Each number is 128 + 32 x the weight over its row's rms, rounded and kept within 0 to 255. Layers, rows and columns count from 0. Numbers have three digits each. The size before them is the row's rms in percent of the matrix's.

# down: layer 3 MLP down (transposed), 320x96, rms 0.114, rows 62-71, columns 0-95
# gate: layer 3 MLP gate, 320x96, rms 0.125, rows 63-71, columns 0-95
# up: layer 3 MLP up, 320x96, rms 0.116, rows 63-71, columns 0-95
down62 096:133150158072102110099121093087152101168097186094156139102096174147128124107091087180128143164135145114175110128107119151126118105106185132125157166083125108113198080128118106066155075152075109146109094121112119140119163105149084171151065090070058120110168096138068098158110138092107151166
gate63 099:065176127138137149073125126130132107147128092107174098051157143119157154162105108175203126156077098176158137190136123102102085069145122155120138169168088151113116159125115138119079126159110100117020067088128109114132137121133107098149107088140151095134098125162192133081113137158129138117
up63 101:145125100154123145141126120134027139205173058138091132124141102141101172093148124092110132174101128203178127123144081113162131155106124176125151144112095152126172076168145133135146154188167145159150104152181147141139167102101082104076156100119126135177124141125150044141126108144163139087
down63 105:096139120115083097127122153171094143091111048148150162109125166159164132132153152147115046201197178125131106115085173137130123103126107095123121135096143183170228122056125142152140148136099139097125137115102114130107106132124167135166092101079115152098087108062162146089108140112154098115
gate64 091:118152090084109150123117117162101163089145116073121138187104189155109133119149091099101171202150106149146082142146136120090143174096124158152157117113148143128145143121147195088107166123121075122167155137117116158134109089072086118121187070147151201158088073100150135140157066194143095123
up64 092:121142095123157188166136138183125169130195165078175134115164104181137097139151075088124166186124073167131128159166136148113116118160147156116132099102099092155133129162130128098076147119166105121102104142123090151128165130051077147107177145162167206146098129176190099118146086136094149141
down64 093:152107170163085111094129100147071127138074109125068155120116159142100137140162170127085131115115174101118080151106185145127125141146100120206087112132185163149159145121157200137144076117149125145154197130156163155139115099164162106106056122165089141137108113104046116122185112099105085135
gate65 112:131138089139171137132047115125116123118145077152212122127154109074161101167134140138174182129078160082090088152179096094110071085171087122120146138143156161135111166147175137068079100160159114092130116138098166127147113146153138141168127096108169090153143170199146136134177122178113118131
up65 120:166195080169179142113104131154140120133111102150161113129175155095110098102153125177143154107091174105035120199129108100131141109183134116173104138151160150117083102146081138099044085129169151136135121134107160090151088106158161105175135101114108103122162162166125134150080077115075096111
down65 107:120107131145119096138159127169111073177163129113101119137121109185120157096158100105099124136160134148193209097117102097141114189140163141163069132112152087082148163153125168129137141124122112175101087099155134140133143126161144161087138159143057142121063080131031105103132065128168087155
gate66 108:132148074106117128112121127133130161108064118137155159092153094168173092105123159111146143132102134176082115116108129136150128102133118162144111096187061102102169074110136087141117103166170116152116112110199132065054130203135130172119177090181148155161141153135173119186136071151095157167
up66 110:118083132114105137109131139144113147146103207125119147125106133067224150129147118105101094094181111135115109123139094097152108086171101125141181064091100120200090143182165063158132093129185123137145057108134139095077109150131160157124138171075183098112130137159119104131101158141080123135
down66 107:113119111111108095140124102084134157057125092062090171163074144125121116087115127105118059143068144123089129157196155096144167117146126112124106096161122137146170177124131071087103110096191135073200129095147158148117137120119118164092217143116150121152181078100163166146121119113144140142
gate67 099:097094065121151186060147141093108127143126162124191081114161104147110073122145167156133117146069172119120148194105063107138125118146143094183086146150111111174173168137144119161073124151171186181117107138125078144115126119080089123059128126138134118136126115178162127132153106080083160131
up67 094:118104095122090170118125115110127123097108145089167120126152178171058056138166181167179097151079147175095148151103085049163174175158123139171088165152097092166151177139193116115168153113144146160138122101121143173079130096104108107099106127145118129132149103113119108114161110055099155146
down67 099:145146181152161089195093160104134152067100113108062109157135149143087133106200127129125133144169131148130117075149103117133131146099087147130110130123152142096074119103155110122201152083112090094120103082087164117136125128142163112144138121145146158148051120073008149132107129079109105131
gate68 108:119179129120173137080149131178139145072123088115171159115147143178135085082105091086139109161130163141134165104128123147107148171116140066225139158184152105178192114113160075175117144131168162180115139166142096120086131139152123193141097131112102145123121061143162101102087168121110124117
up68 104:156080078191136144107127069150115148095119096130148139141062107099114069181067128147158101173029151145109129130171154163142129084156172123120156166131209132120117086131130143127167149101160135107114160148083125102149100163138115104166113123114177081166110131142129167110158103067097152158
down68 106:156070088169128087147139162120106162140077118145140154092123117089121175189179161114106192113087148096097136215091161116165053087113079176160136126172146142125182144110165115108151148159130121106109148121157094155163127117131132125147142079175119145067136133120074126190126151157148160097
gate69 101:052127115131129119105114123142113127152134173137116110139079118160190156129064083144163222185131154126121121175168144130107122120128153135136124104092139115125064124128134090093130144122141184152102096164089117154146192115153105158173163140118137148159043198076126086144183126085113108163
up69 097:074155139140170150084118114136123088128126072135178200133125147120128128170174023099059102129104155134158163167173188090124126118167142119157120160081189115150142155108107142093127129113081108114147105115121117106195072134120061132192139127111121163144135119124147148106105127149110185165
down69 097:161114155095098083191123173090117104128113123101082098143131134143082116121118218154174137105136088096125123099097067106068121113167132138117160078161092140119087139099112141119173119119132116094074099160124127147133157109155101091102106145174153052110177118131024099157106148163103095109
gate70 096:127136123079121095103140149135128119165073118029152131117120069134101147087102052100133115119133117142093140094159087183088090172094129070169126158137138136175142160116134083146103085141123153120061123099154133128127145155073085209121176162163144193139142099100114121114133140110147078160
up70 109:125137139175133116153160043131169119131160147149088133141150171168072153167175150146137142122157119131170136176088153092157169153160128132046087153100098107066135104118148169120130146073094084150156139188138103138145113094152149085104097151130067085102150138136095142114099196134172160078
down70 100:117143155182104100129099101147120112077180200127111123127152095115141095164130168121124096142084115143118171144093103129102127115199105129129136156083108109058135171091096169112148164110154075104150127144133100138096117121175114083107156091065107126127087172111233108111098174163188160131
gate71 116:121175099137142132152126160119146165098098113107148182144166148129145106107071105156157133132137145112131116184112176125147111112144129107120163193111136168078193179121138129137075130197090114149106168154140127116111104122093029082093138042089159130196141178149175143125145152154136162094
up71 101:054147176111091160126098103058152140168127119198174139066123117107189128126129196141106111190118148173126162150067109109132124088141137154113103164151124091121135146109107205090087140140154062163084153117161137142132116152126103129119126120143150176163076114081137117103137142105113107198
down71 108:118084120134112137048122121053139092199143164108117110157127156156156148121109149148136167138144158186134115143092187142170111116125119102152100092060182046135122148115099121141115124093094158137104227133166123162065154094079114144157129112106128158135143120084091143093148104107117085155